{
  "init_std_down": 0.00283,
  "beta1": 0.9,
  "schedule": "wsd",
  "steps": 5261,
  "dataset": "wikipedia_en"
}
Each number is 128 + 24 x the weight over the matrix's rms, rounded and kept within 0 to 255. Layers, rows and columns count from 0. Numbers have three digits each.

# layer 7 MLP down, 832x3328, rms 0.0188, rows 742-831, columns 1920-1983
127085170153120159100124148124110144159162096109133156140118153122085063132105103138109131068129138128148127112138129108105074089205107122135130077111118154141108112151091127152116120109131104
106092127129119091158151114128123124124119129143061144122086165134149166104135119143119099124128156109152126100070076176100122146090144136087174158136120094118122109153135152168114132146097104
119129166117141156147120142152111144120114148140118133078092106129074135137175124136110129140159157163109143163180128078120129116118107125105103078116134138098131122177125135139133101097087170
153123137138154073105142114097163173178216134133131158103124113150147166125125117105118129155124115151167066125135112163132103148141172107123127130112162143110166145112109140115158171097122115
142100122125107105134122145087119097154112108098153180120118129124131113121082133133082130142117124156105149088072129144114126095093121117133130125141138110152116116119127123123143153130120135
141112129120113131094100194125170125156090135140091121120119143158087143153149116097089163144086123143136125138146128092140116127130132152130146097161099123103188157129160111092128146114111083
141110161131114162183117117118154094137145173133112140122099133100121135163078099088145123113100118154158124124124124121124131158103155108130188124088096068120114130125103126141138101160120152
090134129157115078121134089136134106180129133109105098121124099170128136160144128123130133106120088133115110112124081087136123141083141108133160129153151102091124182110105160142144111126136179
151124114169127161127128145137124128165159133150107173134154130112126113149146154122095136092127059112145098118122125074162133138150106154122099121136142110132155112109102106137130134126149134
097123118104100124134125103145150175005113135182114146118141147102137153119132118122106065116143108087145105100148140120104122143140116112162117136095140137102140138124094126126178151093112164
142104142120123123130095121143113111115130118107122153109106152123114117120088118136142151108109109118140127148090104127129159153118152142139119158119124126165106114146149098177100120106127134
137128131136079172112155114106120119113106100116129167172145102119120145114103185150101107130130126148128238127119132137121143234145091201156146104136110094114131164134124118139126121135138102
131107142128100138134135096200088121146140124130141148111112135074146083147136125133117107126141096122090106114129194155162123136106147179086159132150135145148086148130123130090127134115106124
110152098160146150130122153121119110112148138114138088121138105114131123131096129114125111130118131137137135143146106144137143127110112109143145087128104138145133129109074137136086103137120154
148133109096131153122145079049155095105112123127085150141161129121124097108145170104109062127143158122118106115135091121139102102073096137117088146130137177111161134136118114169104134072107145
132105142169126150151115107123134107096069142129107143100152143161101120071148138121133138134126149118145112147137113123160181121159109130124108171112139173096081108079148134107119103139135147
140133161138142159115182128108110117109161095130090137091171131149116132125143145103156075153095130110091119116171158116076115144138155144115125135122123135178138124134165131124148120132161080
116134120125116126122093146131102130101172105090115116120082128122121144125133117135120136121154147104132124118124124103112124123124127085115103136126102079114091124106159121179146152120078103
077118155165112083146126091090075168155128142157189119127131143112133069143134140108134110114118105115119120155140153126159107100162136168104141139133146093108152154154097081133144111146097142
126133121128111124146117117110121132123126118101097112115091136113147158139105169136106096090158139152088126150163142146179121135161151118106126115119153142130169141146127130136127146088141118
105154140116148174150175096140081130120173107125115153144113116141136088122076159124126157101113155157102136139093115077155134114127114103128088143087167135138119125161151157124114165152125151
125132146146169115083190133101144119165155133177091136118075146152092140129130117141127136136152161136132109134133146169123096124170110125129190153088141116116110131097115154136092149117117140
149124115149112136112125104152114110108142117109148142110111141136118107152094154133089114127116104119145155156104085120168106134098128148136120112117149101130131137122076120152116131131107162
137139161140157115101145140147124137090149110096134133158156166115141137076125087107125133135127155142106143176103154147084133119139140102109120092146174123077131102159103124103134130175133104
091132139083127147138086197153156135064093136157123135107106140081151123059157137149124103064124129103112109100123134084088128166147158164134141138163139124080140116190129088128127152096137112
113138140129072072106130137137158140116094141142121119103165132142160142136178100135127117120109152104144121120182145091129109152141137128112111108091113113108136132133106140109152114153130089
135117083155132102109112148146164126104128163168127119135140109119124101082158134110143142160151079103149106089111135140101142110147122114116095121140109158137131117117104133121090124115132126
107101090115138102184134110129091181145119087096132100105110160153142097092148164100122113087085149127143152134115121193114162112144152099117125093133108087146125151126150159096134152115087144
126100051172106119113165114102089153144152142117118118115135150115126131113107093134125116167126127152133136135101141132184131151143106098099080152131128145119049176142135121111094134144104139
109108119087123126120182126100117088127172138126108148127101112093162171100129129114114084091117041165102104117133170137057139119109106114096100084159112125158099147122125124119145091089129166
138165120122120110147151150126121080118156104101093150091144159107123165091108152147183143135119131079091167144154136141121097150126116125125117134121166120114169127125153140121087154169131132
104129116112118107111117153160151177151127153139132141125076144160128109132142147178109169140118155151116118128147083128165160110111109131117105121143143122090142152188133136123120107146138136
124142129151141084102103145123134142137183168127162137206127120158084124145121136133127144161117131148147087160146145101083152106115130129132136127143146146134138129146089139133101122103103134
168113121164137120104123161129129159131136115142130088145089132121105124163117113141128129123114165135151156127159144102141094114136128102090130107091142107166109131128147142116103138121115128
099119160143135147147116106131107110146076139118148147146128134105167110143159124123130126136137109137150118100150160088126127137053084158127151119115125176177092097111141133152133114163160085
141131123079144141153118161133169105125130168125101105146138098111112133068104108089062104108128174101143129119126126139163118110148117115121145178129076121135120147144142145129128145123115148
113135151107103086127101120176107097109146106125147125093126113051194129167146117120109122081116094106136112122118169151121169131122116135126167084089134137133102129104101133156074094134122126
140099132097119164098124144148117107107122118162160122105147141143141125102111146084160102114156105109101130166111084122097138117144139098125113129141159125101108112163075119158161137107100137
124097143138126158134139129156144091112121104132194098133128157129120124138161109168104110113129169124139120164117141135113120133104102154124133119127130112094146127082123182121135127139108132
129123150128095092093116099132118164118143095134182137120108150150115114133113119123099152185093130095152136119123135043111151150150112134146150151129111115132142113141116091151125157134100115
131144128110130140143128119130129126147137173117184112148152119148165108152159132103154153108089132085113100112133173092160124150125130121093166139098078139150108105132110119139114146157162156
115121146118106112107182149173122109127154135141151145139149125107132139082107115123133118119145167110139163099143118154142121157125114143083142115133147111098102139106182111127148119103143089
118120134099138136134110173125143110114136108142132114133121115097101146113130122144086116128115140146104109104161132124119135132115126120105075133141180135119117144145163138099121125135120147
106161119093127126135121144150128147140101117132218116168126147113136151160128105161166126144117117132124145152142133151118136112115128151130151130143125130126094145098114158153171138145165125
170103152126140098126122140106113162156123135088117129123115119116105146070093127160128183138130064126105150107155076111135125126132135149111114087104138133124130149138123128107112121137100124
110141103071154168107118100120086123077144134143110106117101109140098121137159138098100131144094123151114126146134146138099117114103112134106103115129106110098178157140128132126096129112168113
123153125133132113137104114076117153130114115155144148142098138153128151097172130148162148127170092097129092083136097109140164124154083107119099115115107128139159158136133123120165136130118117
123116104122096103098134118167131171066151120148132067133109122145111112131102166103161088118147103165169136132105133061119126144165140126109137134090088121144102113150117134098117187132114119
121133148113173135140091147110124103255122136126099162117099135141148129183123096110114230101086114151150110131135157070161132109114134118140109108167110127120167125136147176094185111146172144
116099120137117126132115131134117132124103117161090103105148127116084102115154108116131147147115123190100150145125116122142141142090116135129097125178115174132129131145109126087148130140132167
096163114112138103117104127132162095139110135134159126147098121112124147123126127130122151156135127124150134114097146118134109103116154132150160148146147124141124123131134135139103123104112110
113141128101143124132149128135123119141146172109130130105153142105111186109138149098098165156118141128155126125116116077121117145147117136107175105080143138141148120117113120123125129127108155
118100127106108104090155134086128132107169138133107084129176114105103097148092147090136143129144121171099140151123142156109150126169164196138151144113180117137129116081137147090144130131091118
118146123116170112163156089120118116109182131161130134118148155127129160125110139099147107089123137134130069148097063122138134162170140131134099114091140105134125109118109132168163177089096165
160095139130122130139136100092173123108138157146099128106136105152115099114092128109142143144137104113071120126094141144113112106108161115117136130091112122138163124152157114097106147130097114
166120154186139108100109132186159170154123152133127140123137178137115140143120139146145154104127082144109127152131153087074115164141169111114156113124109131109139122108114118145154171034129163
102136138121152120119142088207107114123147146143167127146111103109079138123179121156115145125138164145126120122105128131148140157121142103113130081140119114088163090096171137169142134157130128
153142101163140135135160092135130154122140155126155130151120157084109116134154124148154150161142160127111139138161154149121135127110160143086128151122151112124120126121134167128127140122183097
136113131138122097127139136132194153139176126082112100131144156163085151178128151138145135094136143093124114109076109109105121130093117127089104155128156145093131115090136151090101123121100070
099126102177120135130095134121145130109088113106177150139166133131107134089134126142110161168103149169161125117130108156132135121109130137102112123091105106117101147145121139119115118122156118
119116121141101143093129114147159135113110146120115132160131150115135180115080136132116070100119115147131155118164152092120150085135113140109098114122103118184155105119083158141140108165161093
102123135135109127108093145148140125119146129134146122107104152080130083165182100154104109147163139111094089129165137134103145126123113113090138136089110162173155154151116127125104130099172103
143150125181146116132155090123146137121094123144129097131159134126159148114071117137141122146129144120125110125123146101102102144128135128133123127165188170118088159140137117129166121122124083
129116157142133135170132163121133146147150162139108094113133129176114101138148117122103139101111154114166117148167127169113164135106176136141102115124131090114172115157158130132095147097147132
122145145126150175110126119157147110138108107130139110101143141128128112106104109136117159117138095106168114097073105084083108159133160134123114097124144151104105150157143146104100139108131137
102112122147132072179117141063152127137150134136127122124149145139144148147164126104143157147146143142103122144113121143116166140083130134132107115160095109142172087119094140086114122138151132
132127161104160149158130116146100070118107148125109118145111173078115117084101138131138099134087125144130087110107160133167132142104138169146132127126105190130123133170143110148128124078134132
107130129087142142091139151156132134159178127119129131154075159134111177158115138134133132178105115109080116105103152143103130134142111118134180087155154130130163129147130155163121139141134132
111124138129213026156078062097119064151115037105131179139028191062179099106070206056113083072146117142090211097078170054114157017104103162201105113039074086180081126073117203144138187119061059
068068133130160092154087095146119109100116112104107138142100159109130120156175115168140138106109102091165116130173130144135117110129121076099192103110132119117168100178109106150163142146114128
106115095164114133103155114125103106108110192176124095069119104145157172142130108148142095173134163169126127127101097071113140104133129102147102138148110130141141134112140146129118125125154102
152109137111128149123103128175100154144129124156155087144142135159137101131121135099090138111120105124145103084128096144090130111140131136124140152108108156105102126157116135183148113066149154
130163146103122144121153145137113102132159128124128124095101120113134105138084120142113124102123071114094138138145127088125132156142108124131120138125103152121120147103145106151114132121131146
115128116151157142144168172123107181169141127146122159167140143155171107138138120113084150184130157107127125123113156147082106139148106128158121152080139200111124140165153072135094150058140115
175105148144121144114103123131098114168139112124175131114088175121113128210187141156114126121148150148148119134117145129153130087133103118106163116062124168161109098097114110179105177110130122
146136119127129110147174155140131121130123118113123146134151151131137145095115129143121129140140150096130124082096119124179096095107129155098152129137155123147085172107142104087112100147170120
103158104132165136088125142153106207120054130139121150113109126103102123123162114123123089155126093100145089148133167133103184140087142129161116130123120116150135115139144171130133132124151105
135141121109152097101129121109127153126093175127110105136119067142127101144103145054129107129129107074137152129146111127133130152149165110114153093110169142121160136164122133182123151124121165
167144126151136132132147134136090108165123115099148130077126116180138141120099148147127148126163144116139095103162146154118138100157115144129145095104136126163102104057123176159138121121163115
111140123139138145131151126125158155184128142119131112136084108123163145127127102121121153112126104124147133138112115146113168173142135128140153120163132140166108159132112142092130125146112099
131136128147156127145175099129164117072142132153117119164150118107114139153134097125082100134098119134154113086122132140126139142123121093109110155088138133139169135121145093121096118113122160
102128143084111124156103149135096115094115086128145132130187150119169135141143146139122078096120142133101129129138098105125117095126124117106137109124140138136119110128130169107139117184152166
159101126115149166101109120138128129101148155153111077132148134127121140140114140101111110106132132125152094158152145112160134119114109112161111117154097172135141125168110127161132163128119112
144122099102105141137111143116143098148106149141110110127111138106159145149102116177129131124110155126111138119123122099162087168170095138129159134097101118142122112126146116146148145119151153
110135120168121115136104121096148119135138136110154168131152133090128152127092139123121129165116111087109151126148123132105130156111132137101137146077136131151103078145104121132121130164167142
136108100150133140103081125137143104134115131152156130134116122180121138182104133114137122108114089160147121123128098117107129095168140121071090106124116125131137092126127158138165134148162107
133132136141136106149086109091155149149091166115080130140115151101148140137151101105126112089167123171166118098130140126142136152124100130110150114147112129107112089121118110121175139161149116
118141113158099134140114120113140145155127102086099101114130145099122145146122134066078169191150111148158113184138130136104135130144102092102136111122076117131121133127147100115133104095114123
097163145096098097142120165117124106106170157118105143115178129174084148118141140137178116117143109099155119153174159129175131114132134116123155104124090140109155096100154134186124131093142121
107186129147108142101128148098074079116140114146156128130101124128156149145128131118153134164124127164125140140123143139137131150135163105107074116200129133079098105107158137137106125134147176